python train.py --n_layer=8 --d_model=576 --n_head=6 --n_kv_head=6 --head_dim=96 --d_mlp=1536 --vocab_size=16384 --activation="swiglu" --norm="layernorm" --norm_place="pre" --norm_eps=1e-05 --positions="rope" --rope_base=1020.0 --rope_fraction=0.5 --qk_norm=true --attn_scale=0.112 --bias="none" --tie_embeddings=false --parallel_block=false --extras=["gated attention", "value embeddings", "hashed n-gram embeddings"] --init="orth" --init_std_qkv=0.0218 --init_std_o=0.0 --init_std_up=0.0218 --init_std_down=0.0 --optimizer="muon_variant" --lr=0.0151 --lr_mult_o=3.0 --lr_head=0.00451 --grad_clip=1.0 --warmup_steps=56 --schedule="wsd" --decay_fraction=0.612 --decay_shape="cos" --final_lr_fraction=0.0 --batch_tokens=[65536, 131072, 196608] --seq_len=1024 --doc_mask=true --train_tokens=940000000 --steps=7763 --dataset="wikipedia_en"
Each number is 500 + 25 x the weight over its row's rms, rounded and kept within 0 to 999. Layers, rows and columns count from 0. Numbers have three digits each. The size before them is the row's rms in percent of the matrix's.

# k: layer 2 attention key, 576x576, rms 0.129, rows 111-191, columns 336-383
# q: layer 2 attention query, 576x576, rms 0.132, rows 112-191, columns 336-383
# v: layer 2 attention value, 576x576, rms 0.133, rows 96-143, columns 336-383
# o: layer 2 attention output (transposed), 576x576, rms 0.388, rows 96-143, columns 336-383
k111 094:493479504475487538455500497516529502519515534500514534500490512516503532491456520528472522497517454483527526464461528462503584525470494515470499
q112 100:487527538489507462512554474492501499501446501490471494492495492470489469522497560475503515480490520446495519490484513511522527492531517511462525
k112 094:505552532523485497503486501527439508484510492513546469494502504473509488512531478497517498513532501519494549543448505517563506527494536470498487
q113 092:499482500525487526450450496470507542476462480504524501502544493537505481553486464465558524484504493495471511459546487474508505556527486483446469
k113 090:489480473489477498494495519525504520467505505519485509534491485500520493488500480456522509497504528523493448493448495472490552507494506527490514
q114 091:536511484508510508504519512537515542486510488494480481524520517505545471541516525520505475522533480488532487521506479491487524487462515546511458
k114 082:488505544492476545502486486511486514489538522496549508508486479493465497528530530560498507513513496467459505480494479500554487468550458511477492
q115 101:487482517531468491484488531453505538530444493505516495457541563547507511530472539461469525528522478484471495481511498517490467453478485487506490
k115 097:511514553473490505537502482515493564487494495506474483514508493511478495460489486551477507461509529495531527524494527501479508494452508519516482
q116 100:485525490480523507485542494463501505512481471504528462498499509511518516480462480579524477507486505512537500524536496476525453446539487448522515
k116 100:535524504517468513473490510509517512485515508491522518453493525509518460516475521518512553452507494474527529515468554499498472533496516516480501
q117 090:504473513540496510479507490518460480505510504486487496497510515501485500501524541465487496478507524469484464496481523500519529490523489489485489
k117 084:494511510458485515499516510468482474514500478516518476443483458484511510510475510538511454507513488516512440464511518467440498554522509459543490
q118 095:520494486467508535522502526546480485468437481467500490519491556502524491538515492485492488499502521470471495481486507503465522477516521475489448
k118 087:482527505490493481552481479509494538493526525458520469486512474485529495476519515504494454473524488494501524508482489451527486488517545552509496
q119 093:514507472496503502461512470475523523492485471490484476514550508503531518534521521496526501463493524521490499496537535533538482530448479494514478
k119 097:529486509502483524493491469504473531453465506498455530503526513545453495451498506523468459471521490515487492526447518495540489504512502519499506
q120 099:505486518514500509521497481514472548542512455469502538447520476552501513520460528514468490498538454519500494499459486505503471510475486494477477
k120 091:523480521469482519456525493514503483509531468492512520523483526529462516515514511484481469495517525504494473485494513519515496531475507505480506
q121 100:500486496521469519502442497499520502506519554499497461487507482513508506512516527495501494490491541537489495482495461510539434510570523484519434
k121 094:507515518464466487508486513559451464527532505503477508491481496537462491482525505506519481498490492491476488500492516497452546506518547508520514
q122 104:501453476479475475454506501484508485484505493504512499492496459551531489458447463581513517506482514486456479512473534469467472467529497475472527
k122 094:485512507489513472509477449521520499549447526467454473482495463492490512523543503527493487488541504500491521506450464526480504530459507540529481
q123 093:520502456529461517484497484495492500501487485465532547535495488534489475489508455498541502518478491492498518521493489473550498507492496500506503
k123 096:501501454535454531525485521490544506510472458516488487524496485522514494500512490530493503517485497487472519531528520483485510495507549500495478
q124 110:502475490449535508507513529510513507480509504480496496526447471470540478502487459511509483484452479468487493483482500546507498506504490487507473
k124 098:482508488512526450506491487545465468509530502491481548482481489482532465493503505489519514557496516497473514469509479485485513522530464439512488
q125 089:489537512488503482538508510533509484480460486490497484500504479487481501519506499494472503478445503480492467501475473537501502511491496476465463
k125 094:526482549492496481500526471526502493478461496491488504490522496520526497501461509488513540489501520525556487501459504478476495482511479501505472
q126 096:497499469504540525506479483501477510506541515505536447499477508483536521464472474503515473530527524479510513530550494506513454480521472486490477
k126 094:492511524473451490552494476523524510468481512440514508520505499527462475490481537477496541515513516509516508482494485510469489522520487473514514
q127 096:520525463489537536508565455473474495515466463506529532536498514521503531427486535505527526496476481446506455512483529498547488472502522532458532
k127 107:521493523531458490487473508506493488496475513500470535462462517529517508478519484506504514493487504528510522510508455468526546489492504498518475
q128 105:541486537535521463527517505472473501511513494513535479473457492497487490502466500512464476496516532482493511523483471495501488507534477482520523
k128 107:511512472480475487464504508480521482522512468492509506489482493507510480510490484449513503521446515543506483516496507535471555529479540501500472
q129 108:464514506503515517502506521533502511472481465438518513466474508505525469534499481489523497529528484500500498497504497479481532445479488521513476
k129 104:504450496445516536507521520506476523499500538524450469506477471478493510489494540501541509504477492506486493483494493469525484490419498518490501
q130 109:505482505504498504510439535480496534474520489487515515512529477492491495500540541480501463507505495514524474497507511505486483519480484557529495
k130 106:515509479519532483502536484528494506491503523517486512509517473522532453486509499521519539511481485511504529542504488468511467480487457533455577
q131 113:459497520495477485513519472465526514482494506544477515567497455546484523529519507451477445490511508509527495500547550518495507503456508569489501
k131 101:512484501514497498507464538493534484519474513496492493450478543508528466502500515515475494489471490555537495474488493526512525519438518489479485
q132 100:492539527453447507485493481505509542508492509516484443512471508523519509490522545534481518494487546532517493484482498553466471484498494481492539
k132 106:505530516509511491524532522478489535531475493478529501464478432421487493496538499513504508522510532498517534483535491477486477467522459508461484
q133 109:474484538540516479523492522448485501503490515484459503508561495504453567487572497514551485515458505502454476438505528462489497500516489499502471
k133 112:490534502473536481467520498478538504548493529498490495489531477509508506483471516503530514454514461500489515538486545495462491509488510501503544
q134 104:546483510492492501471505521482530486481492501515508506510469433473475478542461458494489518448528486517516516546521482514507526514494466500501502
k134 124:482476482495551466522429498534464456527520540496509514475493550477492474562471501468494498541496517519508523460500481499560536524505528466513477
q135 110:480521440473494478525485512506506525498488518498546482487486492551519499486469443476445469516494513516514468500499476550514496481513484524511464
k135 101:499507492527465502492495532495513517492508517465513504511496535530494519514564578506491516495516527475502517489508449540460512503514482467469475
q136 108:466471513496466490472517450479474492473526496491520533460503436506500498487500476485465486466503532500517542495479483521497470502485479507504445
k136 113:499522463517459551490456467510506495508494536535437498519498477470457501469459507525530466503462504525517502527494514468522479482537503490510533
q137 104:497499501507519495481482510468515469525464462471459492526465491518522540507503542472531525508501551498475477464507500459504504504505539497512488
k137 108:532492508501527484521549492488495499508496505522501489475480531486457517527508514479506517532467473501484536495512551473534487525522497517538506
q138 106:492504533483525534522492477494521484479494511500475477527514502483516509492530542431486536519477524484568519498508542492518454502497497468515473
k138 110:518492518553515493507510556453507500469486503475516474466469538525544512499517520490514493480487537518505534501513520514485531518478521475514500
q139 113:468480479495523487472456486509530523525436548489504509525503537471508490460513513518478519533521472484497530506507482536480490510503467470530485
k139 112:541520505495461538511511513520502475490522512528510521484522507488504477514480496517534541449499459511512464513507491541516500562493484510476512
q140 109:482494526522509477509493533457497513471440526473491533482507476498480527481488524513502537469454467500527530512503531496515504476540481516511468
k140 113:528547488455538521489506506518484491495499480477477525553528482497531510508505491503469535518512507480543480489444509514483538488515484495521487
q141 108:492501493529471482499468527492532491486518494493506526488494552502494491468508480508542522484480477503509496532511473519480435450491463434527488
k141 110:513487513454510522495514534502535510502544488504490487482516478494488478469499553512499494474496506495547564527530506453516500523490514468512541
q142 109:465475507532509524537452501519475531497535494481455486506484571513533529528509524500520466506504486497478471508512498478486479500482485486496500
k142 110:483477481518500504481506513478536480500467489540507499488530522515501494505523490439520497469511471496524516534538494535527481506493520483532482
q143 105:557554508524492506492511477499505478540487516482490513489519488498452476465471522512505456525519524531509548512463522505493523528481565492528482
k143 113:503543528482488490491466498532496485516485498503484554496497495515518485552499477490492525490500520500527493526478510508541484498486505482499533
q144 109:546511514506499480509536487531485521516538439490554509503517481502479487480504485488536474522505529511485498501538541495525481473482548488466544
k144 109:513508497487505532491476564520457460456488502484447501419489540484480497492558490499493539489516547516504495502521511564514475493488496555488467
q145 108:498544504497504475508469525491529480539561477558505481494501510472450515540544500542521509507445511496531538505507487530532558496514465515506494
k145 103:518481510473503520500495463506492488486533493467479466462453469504552513472463513525480495477483529471511488487507508494524504484483484559484475
q146 106:485474530514488464500509519481459532507512523483468538470522452460482538509511493478491514512491509506506486516468524480485549504463515492513487
k146 110:508468512503499518508462500511417525511500504517491496518511518492469527481513503512525472493511484527499487478520485527514471481486562550485490
q147 109:518435517506480510480523513505540524503525484480475518480495492486468490521491494512490515499484512474484497527504472499545527511527473479481534
k147 108:508522510504511538558477500499469526514468537503514470470515494456474472528483510495497526502505472524486463462516500521532517514528516495489496
q148 111:459485521467484502496545502541493512504455457504496493544458516501512483534500479466551504489510478488510495497520470499524552505505498542459459
k148 127:495466495560503475494519473470464502472507486484512518488485553503484566509480490458479508475511512526489475483528486500486482515484499477487505
q149 112:493478518482526412498509507501461524541486483451494477455499534487505480564508496469510482504473511467523526470480502476475482461460475456487506
k149 109:514524489500522523497495498478494516503540507530496479466497466466485478546451510519538524485535484498488542500497515507501504497524498534490522
q150 111:528444493505499515552466495522492513500504515527507507498490516491499463515486534485509514515498452487497463479457533482489490516490525544530503
k150 110:529525460515460542495479459518509479479515503504464506489496473478542533510524471486525527466512483540472504550534489512523561476523524523511491
q151 112:515566532495515515535516550536497495490481471550480506524486519471494488516472523477550497502485489490523471470489543557506566466534465502490502
k151 117:470480470526507456512509468506496500481457512478528521522510522522483514513468499486443489535506524449521455476496511511511495507550503499465503
q152 106:506518497497521483468490501515509487495508502516488524496567515480535445506485511479526499520497480513498504513480498502520505461520489478517457
k152 109:500487484530441522459500492534517537527493474496494542516527479522480479466473466505495498491476484513501521513484448507489550513493479475489525
q153 113:479499529520463487519504534500521548484464452504509501496506546518524509477467497478461510538522485472523506504454477469480506480504497506505506
k153 115:500491494529493487473549473478509510488527494517497487529479502500481469507500524461496489501487489518535522502509465517514488517516501499438518
q154 111:484549503475536462504522515515515523512506509555511521517480493491485503494532493496488541468498483479530517502504526481512526507477511496503490
k154 114:485504475499517463526502506496507465542465504514499488528531470533478501491536469495512507485525511451547525529535495499533469477492513580515529
q155 107:525508518526510513526451538509511508518543443497502483518499534495489490508529523562493504534512530545496532488495485513504507508443515464500489
k155 113:487482485505493502522532486492485483456502507535501502464508432476504502498504497501472494495480485466493506517531502467514538466457511510514498
q156 113:473499488496479491462496446507536536486546478487505518528506461524556475452523548496526521487501454500492492529498506540520465489525517515502509
k156 114:487509481451553460552507489486484509496481479525460501521492482499443488517492469537483499526511521489452563519510523495493514529518493485506503
q157 111:489505527475499482500495462494512500490530507485477470506496515510466492476529517496510499541473485471480503489466499473517523491484465488519487
k157 113:454494508513470486494513512505495508501519495512485488473526438481490465523461479480498505464525503528512504548531473504505476493543480554508547
q158 109:518493491481520528481535474482505519521488489507487503506482505523514490529543518488493563516499474507494509535459467470506455494493496530512490
k158 110:487439500514515516493485484480462520494478511485518480487511509462528483486501532449519463471505498516502508539502504525484551525518523489454531
q159 108:501485532482508509498489487488485507516481527523498468514529521487487467529499473536521529508465524498449480517502470517485551538489473558438517
k159 115:462495516538510482530467503504512511499508530480524488464516476457465486479505490497506511467472507537521498492495534506478526539460511504558520
q160 103:479483499485501481512500485582525524504491511511483485496525520506477476552499475498500498514519489522470470514514493497499544554484496524507493
k160 101:489513488495473505502502495558525543497472488456516492506536499487514517521496499505449535492532519535485482513494448491463494473549500483493497
q161 109:494492448482492544485538481535464516523491466507523524529499509512468553521512479497445531508486464501489505465523443511495483508518492551474507
k161 122:502504458514510499514531498538503460443491513428513509483519508512466534475483461447475544518470551495502515503518492529478515478484465499547475
q162 112:511535522477543490510465526508449470512493507498496487471470515456494480495505479521489451554503528508459516483488486522513505482476485537505491
k162 118:493513505529527502500465500520511436498508513478481536495531507517488461538467472509476505466461509518529496530486494494509487503497465507458504
q163 109:521491481509529454511467489513486529527488472532517511511530553532487500516495512523501531501502521511515478500460500502546490501514498533509502
k163 109:454484497467455498501546477495513525522516529481503486492452459512482475534481557560501491508508501500494456519489510493517526476493500503515515
q164 112:529477522462496498502530498472494501514503509515549455504450523496501487523522492526494480471499527521503477497482519442480511503518486506474488
k164 116:461493514535526539492452466478476501504464518503512496497450510498537507486506529521516521490477511499496512501542492507539475462452514563494465
q165 111:488508485491487520529480499506483480536508523494540457487508528479469506487526534574514471526517540490478536509485492496500507548498503533461480
k165 115:487515507456480513527494504518557492478526503515520495488517559540543486505521471476512502534525503487518461503457500523527498530446487517482543
q166 109:464506481523497469516481496459530546494546477474532532537530565471514489479513473485472464479488527491496516529465514556488484523528535489496538
k166 104:516525484471469491481515491490490485470514522474527473482456478491491520482492522464469481496483525500539469534442498506547495510547463472503483
q167 108:527496518540524487477523525513445502484507526483509540526534504492480465510503472493488515535513490486473496496521515484502495507479467534574482
k167 112:516497498501517517475449453486529501478527475501492491511467451448502509479527479506493486490528509498506490561497526499484514502544506494481502
q168 105:515492529478498526496534522555431481509514518479444513482490485489494533535488504505517487503521531514469552534451438481512526467478480491503517
k168 106:509551489494464558505438472486535503538510522516567524459492552547521452478466478474516529478446510528490512487524520499459516489468507521454484
q169 110:463497485487482481485469509494482481493477482464471490508489513550503506499506443483432516503520510499500565501494472521529493494507500503515567
k169 111:513527531459500499479519474472485519494481515520505462526475473497510522498519514518460477516522546496522519536527513527510527523487490507517469
q170 115:476553468479476516506509533497500467497501500473503527514474508488482471545534466488515500490490504517527464502453521491514534518457513497536552
k170 114:526477513518514497506519469512458495484493534526482528508497465516507514504505475480503507499534509463508478476537511518506527488510529518490501
q171 106:474490517479502515475495510499474495477512451534503510501494498478484494496514501509497486534504476536481527468489481556483486473519524483524525
k171 107:518508495499502509532516499532507498497504469512479504479482514507522456475498477518508522502521484508494483573523463517570512480496491514494521
q172 109:493532465468529523501518528521506475540535469466502521456507479529495484475468490491502541491480494480479528493529503520501494485505525486479528
k172 107:547485424525538495493541484484513470510499466460484468505518515507488511509498513487519525544520496522480471487517502486503523529488536490514479
q173 108:524509514496523493532498508536502470494507499509520515537535476492510465468484470509473508479522497503476484450435477513471524497455557480519517
k173 111:499554518483482500519494524525474494521514490494458466496502481470517492501485489493445453506465478487513494481483490509503500530542491509473453
q174 111:493474527515484504497518500473498501524429519472463508517533499543472503502486505527504525454482512482511498454482499491516511513530466517489507
k174 116:494477474453532464536504522498474494481465444542501467550485464499570521505498520542531536486489545510500522510479536488444492496533498431509536
q175 105:488518483498476507461493478506467525458503524491512459511479520534483485507468525524499479513456503507471557485534510461465447526458507516473495
k175 113:477510521516520484448470483534503514533474505448515471485494482479466485454517502522496516477509517535496503521445499519487543481520479514502513
q176 104:408503494484480460475507515486523484439509480496482472515506493469528481540497487466498563530510464496495508468483494509509471519495493522501509
k176 109:519512472512460493466522501567475477522490514530549522486507508484465541468484506511480516492482467538507540494500537474487494466457494486482542
q177 103:515471544524497544454504505512520561465470490504565472497480470552470516530480538478487479488529524491519500513499499459537491499513572470545495
k177 108:507518495487499471521505504461492535564501480516504522509499488533461484489543503525504523489534507492510498548507472510510447494482471484461498
q178 111:502534513491474494492491472464500454545520495500518520581460506511518553501478518520501506450490467540515506484507484498490489508500505471526484
k178 111:488506524498432504479477483476538471491503474488490481526478504514499501492515499510529527548489505471466495512546518462526500478541548525503502
q179 108:449546504484480512465528502527527494468505569516468483476559548494525529498494511514527487488484506446514513501507532511517467508527445471463499
k179 110:513514488480531488538533507519487473495456492487534512496502502511473485512491508449460469495543524498518497480491483499461514500457524510496479
q180 115:494469514504447502507479454506458522500568484528522499466452505525496499495492526585556497505517446491494497495521474476498480535532516504487508
k180 116:527480502453505476481493516515539517529481477480491513527534498494489478500484437475490519445479476477489485522504511542485518498538461499489476
q181 110:519506498518480477494472503455489521463453557450495476496530531502473504472533506515454457521533499500498518506459488502477517505523516482493441
k181 113:497513506513459528492481483512484482507531527475535482536448522466493516520522515488465532499502504541503492529468454460505528449504511479524509
q182 107:485522561522539460489492501517476507557500449488532506468492458510544499495479508511469520477481480501496509499491512511444530506517525530471513
k182 106:489492477477493507487499489493523506473507469472459459558548486510501500474492470533497497487514533442497497507520483487531477502465490482467486
q183 110:488513522546477508513511508489504515509473445520484531505575461494502515489505514532518529493527494480450517467528483509460497478488479541531527
k183 109:460496467513491480512548503495493481519463471510515536485476477494504522528484484526511517505523509490455530482484488509489447494496471526488492
q184 109:517543492542518498514520500484431520510501458520474508514500493472465518497511500492460515489517512530472499523525510519518476502518503509477471
k184 111:500503494514507475535488488511503534518474495502494474498527550481510535460473491448498514537501518478539531493524488549506491495458502507533522
q185 110:502502457540504491501505515547543496525493514510454499461476487473509502523524493486440470512484497493496476459468492493526500501518506482505499
k185 110:529513535474495481529529499519506534452454454457520508554520509521453482462507509497495523536513537488483456472490528534493522482499514538495520
q186 106:517481467510516461479478483476470493519492505532543521515462486475496515558507546512461535491552521476520510516481520489546501469547551459503504
k186 110:491514495478491519486503496525481504530467508509498465534466506493545526491496515514480491530502485479519448500483502478428504461470501518503509
q187 112:494457538496505450501476490498515481509514504456500494489493496511494502484527514495515509493547525495493538521482484483479483550541497488529506
k187 111:469502502490435534493527468525470488465480512514520490539489468489492491450497512554479446450474458529458492473506494537529491473510476501512468
q188 113:486523515514519549523482487514486513485466489510478529477500517504471520448467468491478506471494484488504531505518505505514477458476506520467511
k188 119:481517497460492510486530515473500473472510515488498475496492519479475497499535496519516505512481495483473502495472509502461491512525537545448454
q189 108:484490502519508509510477460513501485472512503503478502510531476514512515499476542520460496491506517469527507453529522507518473484510506514515534
k189 110:528503526504502480514514502475491518561485494540519503449499481497465490535474498467496558537553484473487502544505463498495529510533533513537506
q190 108:496501544524509508454520512494551523498543505496511482500529421494481504507501536550493511489510468507512524496520497483527488569481508497544511
k190 113:542456468475499526507506496496559506474507468523550530519475519481510493465504501516510544455512521510469528503478476512475496480495490545485487
q191 105:494492484496495451511506530475531526497490494515526503508514491504452500554493468507499508540478515472484446474463505486474512496473524531523437
k191 106:459506521501521516445515504492502526477497505501501518495490528501542556459506493488496517470485495506519488508496497495518540502431491464454488
v96 093:457490484466477501511481496467520514456524511508501493563511463530458519472511498497523495478501496520493502522479535526491467407508527480521468
o96 088:499518461525523497490526524503482463522447505499476525488473516504514512487528509483439529453510486496535496515517492473455486516464519482449543
v97 098:512514514501456505526451521569443490557478500456476467533528536467506494481462507513504512535537533517496511474466520509476484496521482494519459
o97 090:507493545504501487477523530472532515477546504469496511476487493483454495493483501552489502509525482510489501464508474488522502508465475501482493
v98 104:514524522530509473502484506543505477503513506514499517481519505543503478534537512465477526453526504507534503447528509516480490507543509519526520
o98 098:487517537493471500486513494496468560483533534488520481523511484475482508506463521546499489488489486502513523528483502490507450517480479491463475
v99 104:510566471492485504482479493519443527499505498481475518514521482489512553538503504474512508521501504509524467511484501482531548507535529514501488
o99 096:506507485507501501540529464446522499533480465470501525485486500543500494512498518472501497507514530485490487466500510523509449489454471508494513
v100 104:473496495517481502477515507497476539529550475457496465506502503482516507507491548481505547502482481500465500472476480474499499500543539501501535
o100 095:464496468487548498496513510516446496521481490511478504459524531534509524487495504488510503474511517494490417532492502507472499468481495507493471
v101 099:499513489535471492483520484463485533492506455451559484506504490514514499492579494502512506539486508531470491473500472492474503487487463503472531
o101 093:520503484496517522539494494534533476531486520494479519499523468492468450467477465442491492527484497504459494524499490471487504493529529530544492
v102 099:558477495526527531503489549514501515464479478470477544462520490483500523539510497489499486507486479493510515540545486503523541542519491482495459
o102 090:467501484495497444518461460494520506473485518543503499539514494555422528488492462467509525537500564467506481457482511526542536498519514495512521
v103 101:495483501538511485473509465513500481506532545535513494500486483466506520476505501542525539494509446504549532493518473489510477486524471508526514
o103 095:473492471516498544543479529505486514527482452482540511545486490512508493517475487516458486519499531506524491490507496505513495527497527489514481
v104 098:494508500497499569521496523472509442491550454479499482496517502506447521510522504513511518443516518501479485489466548510485460455505498537546507
o104 088:512510488506507447470472462522541515530494514495501497494511502501510498492520476480526525529460518511500511504527514485496522528479566544521517
v105 099:508497505493547479520459504471495485524471473502500544553454517529498513519491482480508489494520492489538500514458466497470466514507511502478464
o105 093:497512500527493473506524479475528472479506533478504455454503476469508513486489484475479507539500550502476501475510560503507557512453466498497513
v106 106:498473529532508517460513503461494529529503543500478459492521485507472484505467491508524498469512531514481496492522493487478542542497499463479501
o106 097:548487503526491522505497497495518501460460527535515471521491522519493483450527531462507548479508491515562495531484488475469459515537505479514508
v107 107:479530493547474541484458476479526519504523491505489496485485458529523536523462533502506497471510500469493493531491504479479503508546483513496509
o107 099:507503535544496495507578525490486535468455513528480517480494494500524508445511509437519527508488517480491487490504520491514512464516504524499498
v108 101:517478495539528501494461545528502525485506460480501512493537510531498492477523440511521518501489516464516506484481495517480497506526533550495490
o108 092:526532467449472510484536495480505500487528546517497491470456549435494498516486486540458526533485468507522491500485520507480529483469504516512513
v109 100:465561484500460445471478465541461530509494487499511512504477512508474506509488514491456522469498495529455547481533493498483523520466505497510530
o109 093:516463531514545502496519534500515514494495506497482534478529520482497469477480514425500491493503490491529464501527494531506456533483482477514505
v110 106:516556507498521515507442515520481455484454529513478513496485528492483497479486535469503507451525450451503537521484511507525507552506476487479494
o110 096:523476476492430501501515516491481539459532485490525504500557483503506552492478521515511492510488504520500573497525469503458517472502530538519505
v111 096:465538468470541475464486499468517485470518548522493482501471490524494502499482527517517461495502481474490515479519434523525548496547464488518450
o111 088:461470510532508512496503502573465523511460488505482544559545519453511537503448478492512518490459523452509514521526521504451513494520500508468502
v112 098:511486509499436492485489521494493454472559469516529514469473493499497499532486501498472497500519482438496494475469508493487490457480471527498487
o112 089:485516478496522507513527483517546490480512529511488454521479523479502495518513507516536525498507526523519519509492474510527515491544511511485518
v113 098:498486514516507481510506534502505540503457501491507486528509512555498489473534483524492538467483463482460531507468545499465483512482518502510522
o113 092:516483494511492517469492472512549465459511518502511529504514463487514522503476489481526455502531525501508458495534463525504509457526456472506464
v114 106:500495491499490511570524502475530481530477502504528458505511530524510502446485500467516485550526520519424499525504518478511474460514524508526511
o114 097:485520529506479507459508501528502531525521488522505498514472561480500493510523472478455487482503467498486508473520480488465481486446495497475507
v115 104:489486524516490514475486500511455501448482479514464526498494467491475525502497524504536558480523455436497518513479504525474498509463488503498498
o115 096:496511507484542471504501471524453514537456474522555498513515511528513480532499495531467490489488497545551471499471466511506499520531516517500548
v116 105:471500536499501474518471500477448501490526460504529504480526526503472505531521491491475480543509533518503515515546491484530500522513474543501511
o116 093:520511502504494519523491444493504486491491559472489479473483540488492435463478501449525464489486459500481519473482482475456485491454524438482529
v117 100:511478474489486449510502518496512513480485453518526432474525484515508495529501492532484529550478484529483537544465459523486520488492485506526467
o117 087:488514507490490469473467480498505461488546546478471559486446489462479511458541488509515475525543527493500483433504510474493488527537529499531495
v118 100:450483491503509515484471541509527484522487498564550530490515488527489499519433508455500491519472501520476517476523463499503489518519499480512508
o118 093:493497499435496459498519469509497527489483466502509465512481475437526480527536497542519479482486512454518509487502505529479544464485514489475464
v119 098:515511498511506498523500544519458508517475498517488510493489530455482514509512489459504473506483515510487482471538547508520458507473508492509565
o119 093:529510514516533523498455523495540503484481508489503491491512506526473494525513491526442508557518473508487527523468496471488493504498505485536501
v120 099:485544510496493481536505492465506500488535523499473519508448504536489513489500491495486472497516489534459541502467526475498477503528482522478498
o120 089:517497483522478525499498486546526503463521466491461488487557504482498499480523480489479476484531534505492466501464466508500477500513474491508481
v121 096:502528472541500524493481478462501486467492460539482456507521484540515511537506478448486488487480485513498507515546507488538528498539534500548516
o121 087:480503504462517455522512551511509522507493486497473525514467455500495544458503472485512477541548490531474491498541519487511484494543499502495478
v122 099:522531516533465487504484470492456514544481531498508517508491475514505484508439500491510505526474440510498525490496500510484483500480500494460480
o122 091:490483515518517512518513529506507498486516460469478516474490519498479502480540510539499478492493590531481504503489478495560513475529456439486477
v123 099:480508501508518502483472441497453465516450555499488522495486478544548524539519493484434546507487462454493519520516475503470509503469464475517509
o123 092:498501522529475455496502521479478529503458487546514532512496465471463486489518505514526544499515474546508491484501506489521502454509499517499486
v124 106:474555482530456509521494514486527533459475493487497499518534436533490490494498482496455438494502483522522538504533474485524523472523528494484514
o124 098:487488514477509467530485509503488490442523513480508505517557537477470488479479491435545494505528499504485526526481468477442497498509507483467527
v125 107:531496540478461453521482508527510529492528510523496504477526531508508446481473536586493490498497477503468523481494502529520465468466516532473467
o125 096:489491485509473524510517492493499487465522483491512514532509533492463546511504469565496532505530531479511539515522522479486544516497512479495496
v126 102:539526477523532533507501513477489502510529522544488472489483492482475507464517456513536516496479498548462502532531502488473529480507507513506468
o126 092:510532514473481470503491496536478496501499510471485452479496528504520468502478517445472520482508509452521495492460488527521508500472479480508531
v127 099:478476545503507515499482496519517462461518522515521514500449513511523509462519538489493502495496510522496509533483481504539462557480480505500543
o127 089:482475482477510494479499496484498507558490502490465537482492504496484476533492490440512514505485439493503509459502520514533542496531524499522485
v128 102:478502505500497515495517473534529481530482439495519485526479468480537505506480500433513490470441488505477515489528480468533522497539496459449517
o128 099:518494466457510461526476499530512541462517536489457492489526488540496506511518489528502523543497505465504471526520501477525530529481512551510471
v129 099:561486491494522513485505562500529516511506530485490519489562508470515460511489527486539492494525453508511511484477544519497509558483507519460479
o129 090:449491477535482499507505491509517479450511463482502499524501524462454530516500504470516464491488516458536510489491512503508513465463475490500489
v130 099:522539479485557528491515500563434473486427515462501475514510524501534513513472501481525466486458500491526487507512495513491534477501477491569513
o130 096:479528527470474486546482500502522515523530474525548510470497534526515500491503508422481497521474540496484474491498461500536493527499498426446460
v131 099:500521482479465504527494517530470491496518483561498489509484478465505509448537525488529437467501524465484487503540492488505515507534479489510527
o131 094:526480519480496494521511518483512510453543534487522494510514538493508519531451525379496502472469497544476536491486521508497554498476534471487514
v132 099:514503545516519444544530480497526476477498513495470482496427515494493511460486525545551491507505490499519534476485519527524487477535476491480503
o132 088:443474486553450485476496460488481546521514489517513471556476546462520485485506487495476490493491523505459516504511542485479518504485495508502488
v133 103:503494554522477476511483501527473464538461486494485472471457472502479502515452490436506461553536497460543480500476553477508490484521478528512475
o133 098:492515487471528531517478502534524533425538481518502480518494497467476513512505531463497518509473521506460499515486490507545505507481522488453524
v134 108:481514510489527475484526538479490469490488537506467510531508488511485507545445520561498502463515514522520513526484494492509487501503495502486524
o134 098:537500480513501509490477489497500541532519473465471484483465506524537509468488511499536479497495488522485496485574490535449498475488503510461484
v135 096:521490505469447485504517490452532482542495485510492475494530550546494456556502492460470498537470522504521496477472518462517491499543505489545519
o135 097:504472502530491528475503512528475531473510494502510502494549506494530566442462515520472496415510481478478515538492503508485487514459493510459473
v136 099:524452551452480504529513498519500509476480485509533462477480460518452470491475495541507464468487509517526504525521490500530475478468457507483504
o136 096:493512491469533551511461514459513490488501536457510535534487511512542539512503533464447492466494501532505496528506515548479501553489504480487515
v137 100:528472469498455529519480517477504470511477536504513482515477481484490497482472478457449524509500487492473515508510460497434505507521516560473521
o137 093:464465491497491503478504465492558540508491520489512508523509500506509473507535508569500497500487474499538494507497536500566466494513512486528513
v138 096:507478494499490531499488509465497463513502527496552524497535505499489512554495543527543490491545508485473493495510457481516550529535496524471490
o138 087:510526489528518512491463502511494516478471496510479479489518525479501522441463487483488496484474506509484488482516474505513466445524501471486482
v139 099:522488483468480440470473510525512530535508529523556481520502554490495499524495524487561462511475505509442481475501554530509491488489495446503478
o139 095:519525530523534500574475544549489537529491489516458462505513510474506486522485499546475506488505478509500506495458467444473507467516447522473517
v140 100:465484525506494558512493503549480468544438488501487518486520508455550497471466499517541475486497468497457514497538512474525521548473551529502462
o140 094:497519514494502523484512528447495545468584487542526478488544496472484518484494481561505534467527505483494504454475472513506508438519486456458487
v141 100:524504505533569543513485515489502486534494504495466501522480444504502476522539516468524494471520507488512500513551484452499545524496513507476503
o141 094:535507496514500469506509457521506460462494475514512472498494495444502510471462546452501520535486467496497545556448500484550520491513452544536501
v142 092:480488517536489460481498453495498498499491479495499525484521522461487465487458479489486446478491522521527540519464471463527484539492476468469497
o142 089:515484494502567509530492515480475486478465473459536469516483507486489516507555466522502513463521503479453476531515549527508477494485520514520472
v143 103:487533554502454493528450500510455509512481519498507482506482445497474519495475550518530517488467510524506487498485521538474538516492491457496494
o143 093:476475497463500499452532484485517498502478490481511532515567566479528509513527489536462488511478503462485484510524498506503451461513508502490479